{"n_layer": 15, "d_model": 256, "n_head": 4, "n_kv_head": 2, "head_dim": 64, "d_mlp": 704, "vocab_size": 2048, "activation": "swiglu", "norm": "rmsnorm", "norm_place": "pre", "norm_eps": 1e-05, "positions": "rope", "rope_base": 1000000.0, "rope_fraction": 1.0, "qk_norm": true, "attn_scale": 0.125, "bias": "none", "tie_embeddings": true, "parallel_block": false, "init": "uniform", "init_std_qkv": 0.0234, "init_std_o": 0.0, "init_std_up": 0.0234, "init_std_down": 0.0, "optimizer": "adamw", "lr": 0.00245, "lr_mult_up": 0.698, "beta1": 0.9, "beta2": 0.98, "lr_head": 0.0138, "warmup_steps": 358, "schedule": "wsd", "decay_fraction": 0.911, "decay_shape": "linear", "final_lr_fraction": 0.0, "batch_tokens": 131072, "seq_len": 1024, "doc_mask": false, "train_tokens": 644800000, "steps": 4920, "dataset": "wikipedia_en"}
Each number is 128 + 32 x the weight over the matrix's rms, rounded and kept within 0 to 255. Layers, rows and columns count from 0. Numbers have three digits each.

# up: layer 10 MLP up, 704x256, rms 0.0512, rows 354-388, columns 128-255
# down: layer 10 MLP down (transposed), 704x256, rms 0.0692, rows 354-388, columns 128-255
# gate: layer 10 MLP gate, 704x256, rms 0.0524, rows 355-389, columns 128-255
up354:129105119163157103135106154117099134097113096107158146121144087121169103096091156104170124130131082163162146125123150099107175147115168100159122144162134124057130175126163080089147113131065142077099136142116043102140168178098012153126102175098136130143094159081118096132099154092079129105148086153135120110124183069132149108109163097131173088128098077148130136096151183107152145106093
down354:152127201120066162099149105113102066115184122124129112171109095140127082088104133109113093167133108132106079183132170164144049162165122150153183159132120125161153149090122186121071176125100123066144135102084139089127142123192141109140150142125159065107140114155155197121108093118158131138091086126149131191093157128102145112103206096094135178185102077171180196072057105152152127105132
gate355:123188141158118133149160148146168150165121150138095134086060119128174092194119117084119151145165101142169066112117087140109054084163155131114103197138098112151101129207097134137162118179110150112109092152132141116114131164111107150096116173114116108096165087121166126069072177087130127182086144092143175134176137143112131132086131093137120127179098127105224094109151126127104185094109
up355:061113158120101153136117114149111105109093096136121156158141127080132157155083186111151177182152127134157116118124095106130156217139179100120102100165181089129173135121115181138172098139121119124142209112154129109052092177158102142134108156067171120081115167138116114106064153070141117139145096152167139176109144075120152094133165109123157059120139126121146148101142129172133148092111
down355:161112096149125092161117088144139143130093133146150123120092138105100092068145193103124165143132119147140130164076101131149189108078095108206094083137093089124121068140159107133161211099136117154155088169144136160195147120155139126155081140128184166119155148167090119171131150100054137074094145131122156137143151143111069150123106156111146138143096110154094093132108117105155163086124
gate356:157110088089085122147132207127188111137152099136087135099146157123076158142119219098090150129061171087151119136116110186106143153093064048164160092140137149199106087138152122178147161195107169147132103135142158151116151186121157148141134143171089119060109109138156104110138122120103108152132155096082144120124150120094153131161113142145100103088089106060147171209147153129073134191152
up356:141097079114126102146094125127134141113156151128161141110142165125163101122110077112170158115139153165144098141148142171175134165129133186143202096064200157167143096147101078112095141143156165138100134130132121112098095144078112145101139088110088122131194129146163141165135126095149211148139145127125128109150106116092169138094166086130152134128099088164110187188091091178126181084111
down356:136136092095110098114112124099161176114193108090134162066107197115154105156095140059125057181140079141073111143092121134105159165132117098152121102149136117085129133160186164155085140053131067099125172080100171064149115132157078139143149149123116150130102101123145131115087152095055081141126161121067126173171157119079116185146136204102099119083093121162142109092182118140149156072144
gate357:138182109124106131109063127131146082111106086117121098199076139121136185210114113222135142089138064161102134085187093139119097106081084090140110117026121117085122127101156123140101114089172099165127183055079125136127162173124168135093100123120075071114125152161197103122080152099165069096079106088112123163110128113117118129109138158158163129064172112123132092163168090112132103176160
up357:110115188133137157091104145109179059155109156145131115132133095166119121198126154118151102139149077107048135091129114095149141091160091123150149172093120135130157137125143134112123163134126112167166123129095139144133078191151114110111149074115111050181156157122137125099101120077164121089099158145106106142146111152072113126110141196219166110085153178131065107146086151130176133095147
down357:062105146200122139152163184142155117090130137092077131170140092116070096171028158127130127133121161157159080146104150133147132135059142067115118147109132158125107138079084185134122124106129110170155086149150111157120180152177125128148193082115160114165141161162147149098161162165129137090170174093141102067128138089139157088109154158127116184117155137138078130144109048064116128128146
gate358:148116116107164050164130118113105149182135117108117107120083159066110136143120162117133121164154115174203108127165153172134101122156140108180115137093169156182162079128129139132120083155109107166147143098106206103127109082124121117108120139071112155105139077128142167127124134149167114111095103117121164142196128184096187151131089106136177120128137139116121143145089235125167130108148
up358:157129115063091127146174126122175126116136165129146136133095089057114106060074109129111114119091052126175071101093165084150114080117131138163121129147158154178092099151156126127121116122177154179095160083097099055142104114131120126167156127101078119040094102128125142144083163102122066105168184157166144126057089110165186084136120155173138089162090134114094171132098118168173178122091
down358:171112112129191050159161177095135097125105078187129079098095102201125141119088124134079091100130167112139163200149053142117111157152139107130165129145121134109093142077109075083066183148139097168128121180132127089078204021197143105100135100099130100158152111203202098130131151090119164165087078118148124119138100068083124089108067104146088125100115082150189153125070168135158147119090
gate359:104125116100132121136110160152167160127101131137125133148098052147108098166148082126107153078166115086122138140085143124142153125164135155201187135101052170147106130098134117111151117173127170095102122086154106123127164095098147166135109162080058132121110179154128084085169115159149108154144068091117148145150157073157186166158109156073082150198167135088191106139137102123119145127120
up359:130093082099129101188122120063158128093107147091095141089170088141209116088068144084180137107095142111074159182100149188118143170127184121118053193112113147151180110075131117157139120142157133081153135139144138076120148157094116158089139129135152111128119100126145121153163184123179118100142118096177155086097141144131141116207105129168128156080151118082138150103157154150102125171181
down359:187181109088101157139139105136112148137106182158154083074124085145155116164109085108151162150166070118119098156182120120164110177100094116084146149183101105167103157133132065126137117207107207159083115100040115142112123126086118137129099101173121115129164075133140124128146149131134045124155102111118149163066155173121159156161152117123198155125116153137166097179113134110163113082135
gate360:145077110140108079118125104140148162148127115120143174122113123110093144093050144112120153138181113166191143138091149122142133148095134149159147146113120231114184129104090127120136091165117117133147161134140108126096135116135107100057114124162066119104105129083143114145128130166107158067121093157133189112079180117161142102140112146120157112089124080109084063148090078113069092137119
up360:155117141108094143128181181102137100100090152141120147139081105111107141159086175113156091174117091141168138137123143155122121134194139121126081177159133117129044153115106109074113086101119159127126117144104156102086100112145121148132150069113158175136093132110091038117114159098162153097083134171098121160241078136089147092179163127095108126108087069076179125173137136134188101096115
down360:169132089111108217130160128119175140164200112179162115155130130168109068139153159162160112112120064113125183112137123136119151075124077031134172099159138043149134168132102191118094159138173118114142144135168171187188118133087135129160112160107146132080187179112110160100169126145104107189138108102110105172120118150090077070151129091122068079153170125190132193056162120135151130127061
gate361:153157136135136111165122163153110068139137121185107136152082100128205072098048135100133111089142071131162102167119148110071075180116173113149125173122117082087131114165158152116129162116148069135163104135148086138153152152110171105133129170120134120187054122163167127105109117156221139105073111138119094112125154175137133113142105098103121109130170066137098058100125160161136156143123
up361:089127112129145112146065121119185124110097126090158159147122141140164170103066159115088082070156146183173159091097178078111132151169160098137144171111132148107064149132159078112124125154068077109134085137101111060118088100108121134144069147110123181104093123113155131136140159147199130119140129151106064151155180151151146155152093097090161081115104115173134174162158126145173176091125
down361:183116064179138161117116126091128093134122153085159038169094154159169115147107133096135120154114112138144139143087120156188115094065144116150145076122107132125123150109115140097144159123132088201170102103142167140166118152169075078121068106167161138138133062181097114094147120149101069167076072112112122068098144111101143066143175161139140132078100169169093025126142143101082129100124
gate362:169111203103159143154130090183120121121113148098122130141107127132144095139118124114177117062072161122114067128162188125161121131103127124135099151151064122104108131142156114128181094183114100194129044104130078117144098153107128068137107168096079100177134147104106106125127116137107129195163080078179156118113167164100137164162114133130167113147140166114147137161136127184152060103065
up362:140142172128154210184108063088056071089109121100122090055100130126138095119095163092140068130147147144138150099087157092098122117119057136114089118133141066081081125142180097117118147105086109148207156114117125104061187185161193123120122111113141144177145177117150082125098120128092157118143143153201158143165118116149149166086119104170173104157107166151138117169137133195155112146118
down362:177060105138189143116131158112071115110076093118076114070072102115189209100142110110103156146174165141115086108110052130081129145157141144120086150110139107133132133109115156080143151083106137130110162168106125112107115130157074169085124128104105118146092142162082111140118158113157102075120117086100160110135060117098118118135166156184136043100088079121156166133158126110067183130142
gate363:134168114095123137119152086155122138154115146139138193168105103195132119213105122106147108098133130146153124077177131150086082109137167078154076110086134198153123167105111119120122083107091122105120165166108118173157133148108152102154180151113135137193113130078171123120097146143107128128145178130084142089069099141072142148125140140132075167200133159141103091131156163100045145128085
up363:129138097163076103115153177171131154169102116149139156127164140139173173153134139102101144092127139086184195128155123149156164126178120147145106120129133127118116095122131103119165099132132113148101153123156139116131114158137146151119132160077140136101144182075144141090097170128126143161105124080072118107152128135119156132133116150093140194094105132093086159083082117145113085083120
down363:142163131168098168129093150128133115116119125087117135149117128163075099160130109137115090184096061121116110105171173088112141205081083135159110117097153164113122156142100174123138150129075136090132134096113088144068108141142122104137223113161106134175190058111100151179122154103061152095178083185110151137111095127108152072092150110148058128110140154163161070132140134151153158112128
gate364:196132176126119106119104124125106093177139082122170191100131085168143168140152172172095169139157132132117140136090092166098122085121156106125187141106132129175167130123091078101092100122122176096111113161131149160129077131086166134156122137129138123113077151101111114130103068141130147187131079152099124184097137095123112182122164172136206066128089142099135082105163142108142160107111
up364:115181132149121116178146140102133138171199141115165118183155059119059159120181164153105172126092164128166141161083206104083117168140131129143142149124160099083152142143074091185059085156123188068152130168122183098160122128137153118065141128078130153224130154147154131191084094163142124096116133145131108146083185161129087150070122152135196149097134135170130139177085089127161137084134
down364:191115106106135165127135086107091222142063190115121119108163141146140151092171141063116095182149102128119096117146155091125201103088174093049181104121144171124203119138051123122111126116134151182097115136134139147156121150133139125130068163122139109085115113134064125131179162093086081138178139133139151101168165106143154142115192134105113078077101108156143153092123140143132108152089
gate365:189148111101094119150139144129106076098087151107081147158106163161125081125087170152179125074177142151085144140152161141196159096108107101093118183113152127111080068101157073081143134114109079169129119099151153134098135088071154113131089176140126089128145141104155113134116133104102093125154157140187121101163131137126093160114104132126137094098146053133121128098162155174187161159084
up365:121101079123145152133166170129099109231164124088087155152127141140046130152161193119181168156095126161108115132100145090160106172156170134103108158157131102091148114166078127121174080189117130185123133134201099175151141104117128107119078140145100158123156085083129150111119160094150133131063094093168087177120079148100111173126133127147118154105144105101155106161118167172146191184097
down365:108071121127133162119116104137112142141146153160154163125154102130079170123200117135159116110079123177133137135094114104084102131106108101057119139146158103102184110131097130172098069186156145147105137058075182155176078123143134103154140113146147116135107089132106124121085094134106077142053077117157111121095103135162179140129176128083096159115094040151151129160075114161083160114113
gate366:109166128108144156094117116092125106143094153198174172142124068148143149117175130093084094117103092134164098108156139121105079090113095116125193111098138178094091137156120130130120149112123131076111120078081152094211179098108084141147122138072115092114105092103163081125125155126148144193121117095098125176118130126164135132056126079078085153166071101151167024105109082100119116136129
up366:151096157107126158134131137161150090094195150128136115072075157093102104113126103110174121131118143100136132141084052114116098142169134056062138123124127160124134167175164081147101119156114130164171097198106124166109171153138111090123138143083203119181147122091130132083125136135188092095141150126132127113184093099160110167087106142127187085110114193182117116129080131132127097036098
down366:161108119174095067147064143129127138090044126130073136158151143158104103125077130134157151117164063175073112085114126130126155093131130112109053066162144104111162097116076172093179139122161131111133123142079177143184052099016121148153111165160099154064140153145122078084154124066092117114128177100111140219123115144066095135100124119122148144118133109085127162120160122139115109140161
gate367:167112051116111166160107125173142141072129111095129128173144115127153204130150168142138199157109169119114124144121095156138132072100187131139133130147105155118149156100129054140125103097152151127212100145079125140087107176102126141121175140115100072120107117130101158098125108145116108109154118121149117087126094170134078137157066116142175140108168142120077097145077129133162147114138
up367:094064166116137130083115182138106134124149082049204149123138096137126097145144143109083111153137103101088037110119172114106118117109115183109119122172116148113143125156106168062100097113131132206134115157138205116098152169135127157082176091119139141118116096127184129028150063106146053081119142105129142121140107092152132115135112084160165109128133109180162152099145136100123087129136
down367:146141154126118126108147118090109077155160087116161085113077141154195121124153089117105096126131135148139150149180078146049124116144084171157148126171141169138068123155113146093102148233109088188106178140126170057097112142154079050132128072138150120149100155145108092109152189112097124129126059121111036113141138193141126102117154074167148135121108099119154141170092144142143136112142
gate368:108153135118120095154113149119166195123154139182133121117104096097139120118132106126146103159137129150181107197133139135160129115171115118134098139170118127139147101159142096118122133169164110123131154115133106139121058123135089103098114058084134195120135111128125082158128149105171127112138115133149123074137172179111117113111134114131140109119078134146139095157124156126069103128154
up368:127135120173099137134108124082123137103129138109116031141200142092186115144113140185164097132151115192100143165185044110124173158129122171042169185110106112149118143124134181140088123096161083107108122214134085101088073164124099133102054147094115131165122119111116199167074121143083118122151169085110123190152132152176100153177140148130129143174205113179130108126162136129149105114137
down368:150088100157105162153161090197109153100147139192115170062130133179123142103078102132162112172116082145102083096143138084192130148044135144090078120057147099163132108083154123118099119134079158113092211053137154097168194148183113160150149097175145115158119150171149129156150103116127131088139050118144091142083066152118103090147117199116079104104151148109149122105153136139132071102109
gate369:100197127140151113161132171127065143070145144089112149122145148066140056114090106118174116209097123085112141090116088073069092089088181162129196075116104132071130151125132130108111123080120050151146075169162161127107106127102102158146088144102167101117088122123111121112082093126103138181104127136104082124132159079160112088129101091141097129076091122110113125108132119114155142182107
up369:132134140098062154110144142140144176148055171170124166135100128111074141165167174095090126101127129125123127132129120091091073157175128142100113111125129097099144131104140140157125129120110171135132115083139133110134129198174083112181127144113161140126089129150126091131161091152136072132095186171117166108090195156119121141152146137102131129180068115134134098104180143053071121153148
down369:155135145121115147095089093114192137092185065146183112076099091089109137126133135061102142187177094136102119096110129141133163080151134126125137111147157084122060122140150133172118141106162166114097111106123117158140153201082114153087176125069134097094152217065093134120102109153171166093175113120147152089128061160097128170143129102162130129065196163182128124196143108112075102084093
gate370:138106093080176103205087106164176072119064148089122102127120151132193090085140160136168185143090145152160176122137155157103080122083155158137177065065132111130106047133120125114104125115147081147127092093167097165120068171117096171125083175190113096101163146146095084100162075153152131139070097158161150191142136121139127131187098158162146141166150111097125091135120094130122145145124
up370:137063090150160090073087080131129096059146118112111158192110153055131139096136113154146112083084118097201122084088120157121140124141151095113177116107102152138111137116128107136152095099085143145139072147116146138130157191119124124102091143156160083117134188158097156112125120122078124191156197081179138175085105148096164150112106128152159141139132145106144081172034110117162095133157
down370:119136095168163108051141159105099110095148130140194107169129180106157159101108088163158116102163193184167117086079137152111098197175132078120131100153095116146114134160123101147207139096143093138158144113138129143071097111208083163064078120134162118135133126114138122143149118164135131110118171108159137134100100138160163134187195162128153117101148091173079114056131178088096112129102
gate371:117087110161101131127109115100093137179161086140116121150122099169085169165154127109123152097125123095162083185142109093150096135074126128144148183119143105144138163121107107102124129122107113108146130155083123071106121100125133152153174157157106139158154127117123216133191092050102135185095100185153096148142131099058111101134143142093135142159125131181126162088084122110163101092144
up371:124112067086102187158097117183115106101153152093109089082187096158130126093124160106095137140122157137099080089169109109144162139147177145150112121137190179096200103121085139178137119106099065082115170142146187153076097137136145122136154135127096120173153110094109077152190129086116108178116169111122084145112144135140145208062130145120084145116164124134116124067138095129119140157148
down371:168183136103143164066105168131129104143133125114124086126138149088183161135118105105123172133104155116154101091134105173140116115170105138112133090089120124124131170135122114075096148191167023153143180120136181149128115156170157145107121127149155145142133143145156098164097117113241165086127097145147165156140165123116166093174128107148121124139136112125132195121119086089145176115090
gate372:178186134099125119096062137216179163198137099106092047215123183111146036171125150157115114158123117132109141162186156143079082208100144174126130125090193104149190136117119096112115168132118169089083122140116107099125142170098107144109119193170177137152143198119125128149123131093082082155084145151132178108164152140093139156131123102125097132147100131140214101123155139169120114101122
up372:148140090120107137093092109128142144125165147159140063067089161149056153076112081174081093064155181128160135152113161131120107111080122108099120112086179117087103133158155095173051145122086093150122138139174094168107081133150205117147135134119107101073130142164153141120116128135117096058104122121123144059107135080139182204120075059066177084140137188091110081101096101159108158138154
down372:091084087150129176126107114116090163134120141100127099117102150173115123164129120097119077130109114113145194095076086109121144144142119121114141174089119107105125169101061116103191157138153113156130121103086066095119097077117170088144066114134117099172120096096096082089098179076160118082124103076154098071075061129085153096189107150152106164074125126083093172076164102171158132144127
gate373:075122122157109141158141107153130107121109147111116104120108181164127134112095141091151142145150167114153129146098188157119157055171156153106109152113153058172139106159149143135064167202134108143156165128120071170092152052101160123138086141088203131141133154129164161097150093135194133072121113132121092149064116142127151123079108070148123054116136157092202072131123125119122151111134
up373:141097135100092158123098142137171138104165120051104233148149144145101119136167147085085097123142171130185105125140164209156040080129136105151110039068129095141183105119125122151141140133138135131148151108095061154175122126102174153164125127105106154092059095096108104098173172184097104158212127083156108127121115117141139142086145107119111142100074118146137067104179146132119171120123
down373:154128137096095081135064142117103141150124082145113142123080136118113127113198209113136157145149071124051137092139105169109116074114126117133105144155075226153118147172146116120153146148155165105094123131124098099141077100198162165161066095158150084138095128163149131191104129130118194107094190172161167150170088109193142152090126167136129092105109108090111117085068093145134148074122
gate374:169119148112159161162108126128089166107108124115106121132172145143132169072105164136134123130109137114098147137141140100157112082170195115118109116094149072102139092128118047136140094155087128157131162139119193129153086129108107131122023189132124108158147141116106104122128129148077138092152043117168091125115096091148093159105113139198102141109169118157163137144194093111156146127131
up374:125127131093132117138097034123101117091105164110132184129072112149153121165099174153125105146154174132071140135135105177151104159089093124108147119081100143167169098069071181158118142134133099136111179112139084178077169137108143112075121160174148138104137086094151171173153100091139151206146099153169135139127095131126109103160121142096169092131133140162084132106119111157084117108088
down374:219152123060204099153118187135170128074161163099074136112135153096150115142098100122087089191132092125139039137194148103113120119100119109119093146109109110104171109123084137130122087135130171150159089105129164178124109162077113160175117061127119080160099141197095123083178155091150104104109132104105140181172013164109135127151187121096107124046191067108103158145126099143112127135127
gate375:080101099107127079111110103219198160125062136109131065102137095079094079105172147152119104082119117157105159136143197121128111127106145142192186116148091154157125102137132087194172162097070136149152149180194149220097089134117110160111097127176123103089101140121131153165162143127145126160110110226075103151175147109157167098064128100103123157166150166121077122108126151164149123157092
up375:182125114150146097132175165138187113098056093137129136134091125148127049061106065160085142097080143179119115139173108165145166097145136140107149140123098122142084125085118036178183184131111128128086135084154152149094044104123163107081142115132103126141128068132143163128125079163144116096162124141150124115125137137121124195127088121101167096182154121175108166082114161124142083160077
down375:122108129141089126099065158135104155118135134155137159115152065123084158133147124132128119105121084131106127050082176088126120149114099142156143158093161137118075140096136147102165125150151150137127110216079088136133112163197079174084120081054165191152129110133131163079145160079147106103090137152108086142155133184118164138120148086128036102091174084137123134123104172099116080123113
gate376:100120154109128168152179171161103149065119186122188145089127149165136087115148148125127121123028112131167150135089096162127111091126128150144122074079125066128175096129147164109114115164119181129147099151148116107144102117098122129109134138082107139140163144119137120101131182173156103099146065147188098126103089140112129165143113146109086181125198102143145078087122137145155136119083
up376:166165188124100112138122115121158113152138105113127128136111147087129112156134138112108069181137034141106151105085138119146095127033155111117125107125183125118115138147123124125160111140122207128167114159090082139109096085154128128104179182095158206122107118144057081134132085106114153136172153148141121141130136117086117075143121162076109202129154137101162140156158121072184120152067
down376:068152099164120138145158162127108140069102102140095065085128096114101102120137120129074147065131203141154132131092143144144162145105143142183138196133136143101187160104132087104165103100122142164124160153160138116116149135086055108124141037089119084152119120109123156133142138128123144146117115128147110140120145134122125178125172153131145089187132075175125135132101121079164128183143
gate377:111134122094144112088159105135168157111116120148086100130178104137153128136179149157138086075150161151143165142170094148130118106146107113141134149144126144107118097098109109081091127154137062194105149135186068138104107153092107117150159127039153119121151131131127098104138162095118137129137094113148109114126120080100180085091118127089116125161145119130071167144201141126111155131144
up377:144135159097079097178044164139133148142166128134157179154154187103133125086160142125120139161147084191149106078154183129090072078172139051139135072101098088163130133119148102148169174134128171153157138098075190091153091151108148112084173120174087058133216132112171157136120100115191127122106142121152108173150127154152117141114122113164121114097081156085148131172108087106092139143099
down377:140105134128141114105169141060096137161097118135140079144113110123173142093141153127109063121101176181146173098186104133144097114110157145182132172163061088139118076083115124149162133165142113145138164112152164114092111180097099155110092090083129097110125122067135163103134119073140085149116118107118108164150123121123186109095130125130132144160136148165103148204118115106126218151138
gate378:163159089149147072152139131166076019140109118138141139183100145153127153200100151143177130165156107141141116140160102130125122078114119149153164143141126118168093135073107125116104147124087140100092034145172115119157132170084132121163133105128108084159126106138132196118131146066101096175124123146110108105158121121138121091070147047070159139113114068098120139099136140108137116144124
up378:137050136145098132147068185112140114098123115113135146162118157158161195076153096136174153094143121147143104073113093192123135122175179121125060120198081083096165146093120125119122124168126119094135106154161152086169063108107161151115133133176087095149141153085107167158108110116112156110106146137184098157161150117113137119087088139131119107091106119123096080131063132151132119155151
down378:179169129113058123193107139105128125153106129151119116092099153189138228103135133150150079170133182127109191134127189072129182135122145178106170102137091171154119082126075099102118105137176146140144167138186141091067126136162143102090148052139100128116190146159102093138113081193114137117101100144131109101134182133202115146097069171083128127152100140171161093129122150194139148132098
gate379:111154167086122073098176129168202152104113121092099107116112158124115136123091137111115172095090091171157114147090102167156119149125149067136192063120147130128072130101136113099178027132178100115063088099083131123091099133119165118035150106102092131137161139031118144107128108064065124121153143132106183140153193100098173100190068135165102130133136089141111109130102137104095171117095
up379:123151121150067193114129169135146118132168114100146161097145176200140143099141180123150141119094171142100150129151163128072158103116136115158102150138086077191145115169129171131115181124133095103101176148184105132118134136120158111148134169163151092132119133120188112117163159194125135144107110161154111088201107084199128120113119082082126195069084195130061160139053122118104101148154
down379:068107138154141094150147104156136147196118112137131122128163118055106063101114136132219138113121090158124160129155159101123118130112169096164118148148158118163092123118143147126117156167159111143157127131114088124136146184104139118084109122172123071114064172154126168116162123138149125197108070076182117125166119113153114121152107116146172142156233126136116166156147110141102138131118
gate380:115115136129135069129101118161116094085090093141105140151099102105132129147140182113180101142167140104056094152121125122153115050082115150094077100166115067112142114138118101150138085092155085195156132137108082108128157121097127108105106208098148093180142134127171160189163140127145150087067131144111083130100137218132108151054194169161099142137159120110093138150178116101062125125156
up380:147159149139144175168132127124160081106071119195135120101153224144183211054112155163167090100086129121110144110135102052102164101106124130161076094109160123143156105130071162127167109064103119134045117175122112123119119149086177131156155103098110096132140116133148147058097128075137162114128163122132126129147121121156167137127124201131113149105113116167016167098100090131067105139090
down380:149181113133133074154166159215118092117174155120109031127139154142146132142115073142127143116097143083108064146119106097120090128131072126135150105163087091121192131080114132111120131107115110123159167101128140184070138096097119141152165130119148166194133130132081092153135123172105138190113131168082161211066139105177130114101142140108093116152145123093156151205120130139151118144078
gate381:110132095057070104154154179059188111141134165114151123186107081155135093112179111162192128159125140111127070145119075190161126124130115141150126161106148110149121097118119094137145072146065169106136091113095155119129167101103125069065158134063109122103128129090057142154092144117122087087154141141113067152155091111097144189112123123133110148149123067129191131097131143147121159143121
up381:144032162099166105085136122184115153134155121114170101173134076117136110149116195143143118134150169183071104114121128111070183142136099080117145076093132126108108120113124181124138117135113214137140120116132162118106139131105158198149098088121090163119094073190125070116147167175122165085141127109141102149125157171116163149169113148136067171157159108125136086133118181095069136106105
down381:127153164187105170135193163143142145149070094143142092145160144126158156114124116148107161160125107146122101080191111176131128175122096141128082150100158110103146197132068186128107133104131112121126188116166196056111154125212115101116134093184156121125111144181120088143172094092111146142126126174150120125098111106165150136182123151069187091118117162161106151138160081130115123160135
gate382:135106134178154068123162162121126111091066133122089082134167160138147063108079179160192112149071145134111168132128148149098104131114150102172094106101109131128133127136136156144177141173130080142141069173167102151186128141050200113070137146109147096122124143068111093138129087139176091120055127151141110149152135151133083130143063140150163124142057127039077110167157132121061139136154
up382:152132156087135165134128143115144089146130208196148117085079076124149161114103185173088126100117122150136138130077180139108061124176113152135147127146091107171184136077140137097075124191157184103171132115095131199141123138148126167118145139143169184112150109206079171115117070120116186088098090171177203145130151088162099096117101097126165202166099166094130173032163138150142107137104
down382:123106126085166177117082074168099143135086116149189096103075084154082168146104134116124142134148074142124159104088138164105125134101180139151123184121125116111161141120093135143120128163166121157107076109107148191133090147120084101121128135168139159119118173063151130080115132145107138072149106225126156134155158116147151110079133079093130204073139116130182065072097154131128121098112
gate383:114208119096147116131129124066143112144158058101169076115076169146102107137145120102146118119126118148107150143136105117091185207080124129151065144120069169087103080146124079159118123170137157124143080103143135170068107143118196115127109123103128151144116162122142154132110115131138092109168118113103130092127159116163128071104065115141132118097110076137091126128152163150083143132127
up383:083169162126140120108127136108083138145170120130180089117073117042082116084151130217077170146128165127130146146158139073168156123126103097129104120111129150130120096106146137156132148122112103165136081097120155145122165094139103149168123088102117210098121117185101163138135121147065107138142079129051152121144189096098192091165156100125100123164128127179159107116121160123150134102126
down383:152108127115145195152133162154178106157156094092128147142112119142144115084128139069112148152133121109115111174128168173095115153085235096100120183149128160126069143116162179121116089154134155124144147118143119099110127145203174124144127133101145096136135150160148072158181157153101121170153119141094109120142120180112119094151134135140163116068157153154141087131102131131117129091092
gate384:164156140156150059122113128071142078145150145065149125146125164111065153222111113151140106104143149064128101097116119128158131106164134151066181196119164108167139132144132092159098147153123121206123159139122136093086135070117151113102177148183112175172102129104201135127124094087168163176087141099216108112098151171129196126066115106120132133121106092164154151148163136138095073147103
up384:079110112062140146116170119156128101145145092148134093133094149109119114144163134124155147145116132145093095103064094114142106098134131099137089150137051132119117154139125131134147087085084080136119128140117160118163147100121115108126093142119133089192096111090081116155126052133141135169097159146116168152131123112110124115138167083117158148175143129146127131136086162132172116048104
down384:138069128145146132117174146123142155183064119118170144138146146190120165106128148146147140124138161139131119099136125153167114122093149119115110143131112100110141148110102175108127086159135104108151149154108122119144117182107101211108114126158097139107069134080135174107081163106100184089134133190094088148128106107129123152115081158140048094159107162177115116134172101143163167106137
gate385:130148172158131170101132132099152130076153114204140126152116069075146129118121164144140129165211121121142161094137174067096118071102181183176153176134079131147168094129139118099130100144173170191171149128085155129115108096071147126155118112082104155094089144128150130101114151153129080151102091125087187178141112088182188101137108099135165210156100161133129146124127144124097137083092
up385:167088150114159089147092154136135129157122154134062072121135127102153143104074152179090107175060137138101115095146111142159111113079134103118129110124168080089160166138148110162100186111083087159087125098106082073164142156121176139185087071145110148095130130160107062100114083141104113131083176088155057112103141081136151139135077139179147135092108128113164119118159114116129057126117
down385:107135150082088101135117110069061126088155165135127114141127055094131155118163119084131158167100097136153177188129199120075118150161103199119100125103177095159134171088092131149145129120132172121175121158158132083122114096025115148153137131102114164121098118169175111127140129085136146149160078119080115184145083112121146163139208077115087140134129140090163143149158170100087141082149
gate386:122161124136112148127181166121157154171152142146187130113123176155115098186104103110135087147133144148144135145144113173127118094115155151152101050087129145172139118105166086097139123144080079124128127119127107088143129193127162153102158157099123132119201168050089174148130127095093101104112119130142110120160083058130149060149097154113130134138143158158135199046126133125113138121047
up386:153087129187122115143105130100115184119130149186103104141194179059104109093139092179147166123207117119148137112118144109108130156136151138118203115090126118139101134088106133121041219106104177124164127128101167135151123097128101158108169111187113079196103137145100098138138056107159140102145110152148090145159159097119153131114079123168063090111130146165171056102152162130161102084118
down386:117082135129194179144121083136146087139143093148110157123122113163149114160115176139113144211113035138146132107154113134076142151136157153097152115129066155076160147138095102117140105105118172064109168089141133143120140060102177112160126111167112172081105109099136082151128054194084034134139120158116165092144135131119166111125134107118138154126118153164139167104153140153112184076133
gate387:122111064157124109071130106154103083141118111097149134107084124150170123148182168099118192177195114095163140099131153135127140093108074071158143127126109156149054120115098105088134134132142153134056116097130117133145159100142149121082159149136077150146130122108166096085064097101143097110073178156121090140128116146110163136160043144122154097109151116146147137106084095098120154091108
up387:149121061111173114129153146129107146062141141106134090120141159103167105090117126124075139130128097101112161144131181137123128150101124097112157161059094153070128132120124145055126126094181143133082116125138156135076129090119097118114164136085152124121135148158159138159133074139192108209060100091121157111155165099077136133151151121154197116129083156095133087088158044137103183128105
down387:126139101074126147149152130164122093082127115119117154152140119156148169118087140138105093112161125142128167139131150156094146153160107181125158162204146165118109124164148128106159140168099118093146108184130093148159146115163122095146095129109140121143103137096132085114147134185093102092117146117155064121163153118069133146154168083100062097147117106136166129149085117162150100126154
gate388:108149142148163119134055147164138129069125127162118112110128146137163150115152180109113152119131126120114180203150019121144118150096025147118112108112092090123051097073146131130119157129136099157183135130181143131149140127117151131095090159064130091101160087138143148185133098128129118181126145082115131101109151154145128142144133169155077136122114119109179132112115095164139083146113
up388:074094144152099211117123173093140130160136147088101158113121115118169130056165087112087088128094104106159080104189113121102094174114120148157143130117155114144141128120096191140093197174160109119119162112159138115130146177127158107145106134180126210066081109054167081136132161146151120152095143144161168165163203156148130148105147173185124152153080138174114169170178133070123157131140
down388:127093117112096113109111129112156072107108157122155133057101143139147083154129071137148171124127126132213142145164153105077079124085126102136222115089117191075160100104115191108091106211146150073169128150169152117081136137154099180214181113103088132151158190118198156132175134126131186146148139142168098186133161079145113195186098115124129116130105090089104193147148101144125163131120
gate389:131096120168133130148131162138146204130119115153141164135139170114157132147083081128164119146070121143161092152166139096083123136125169155123169124118158089140107120064165083110145134144141087114151083097142139138074142073129126060122148123168129135106126114111171091114077104103104097096108120064151142160184158078120112078110072119136168149108141138155117083192114097122161126124154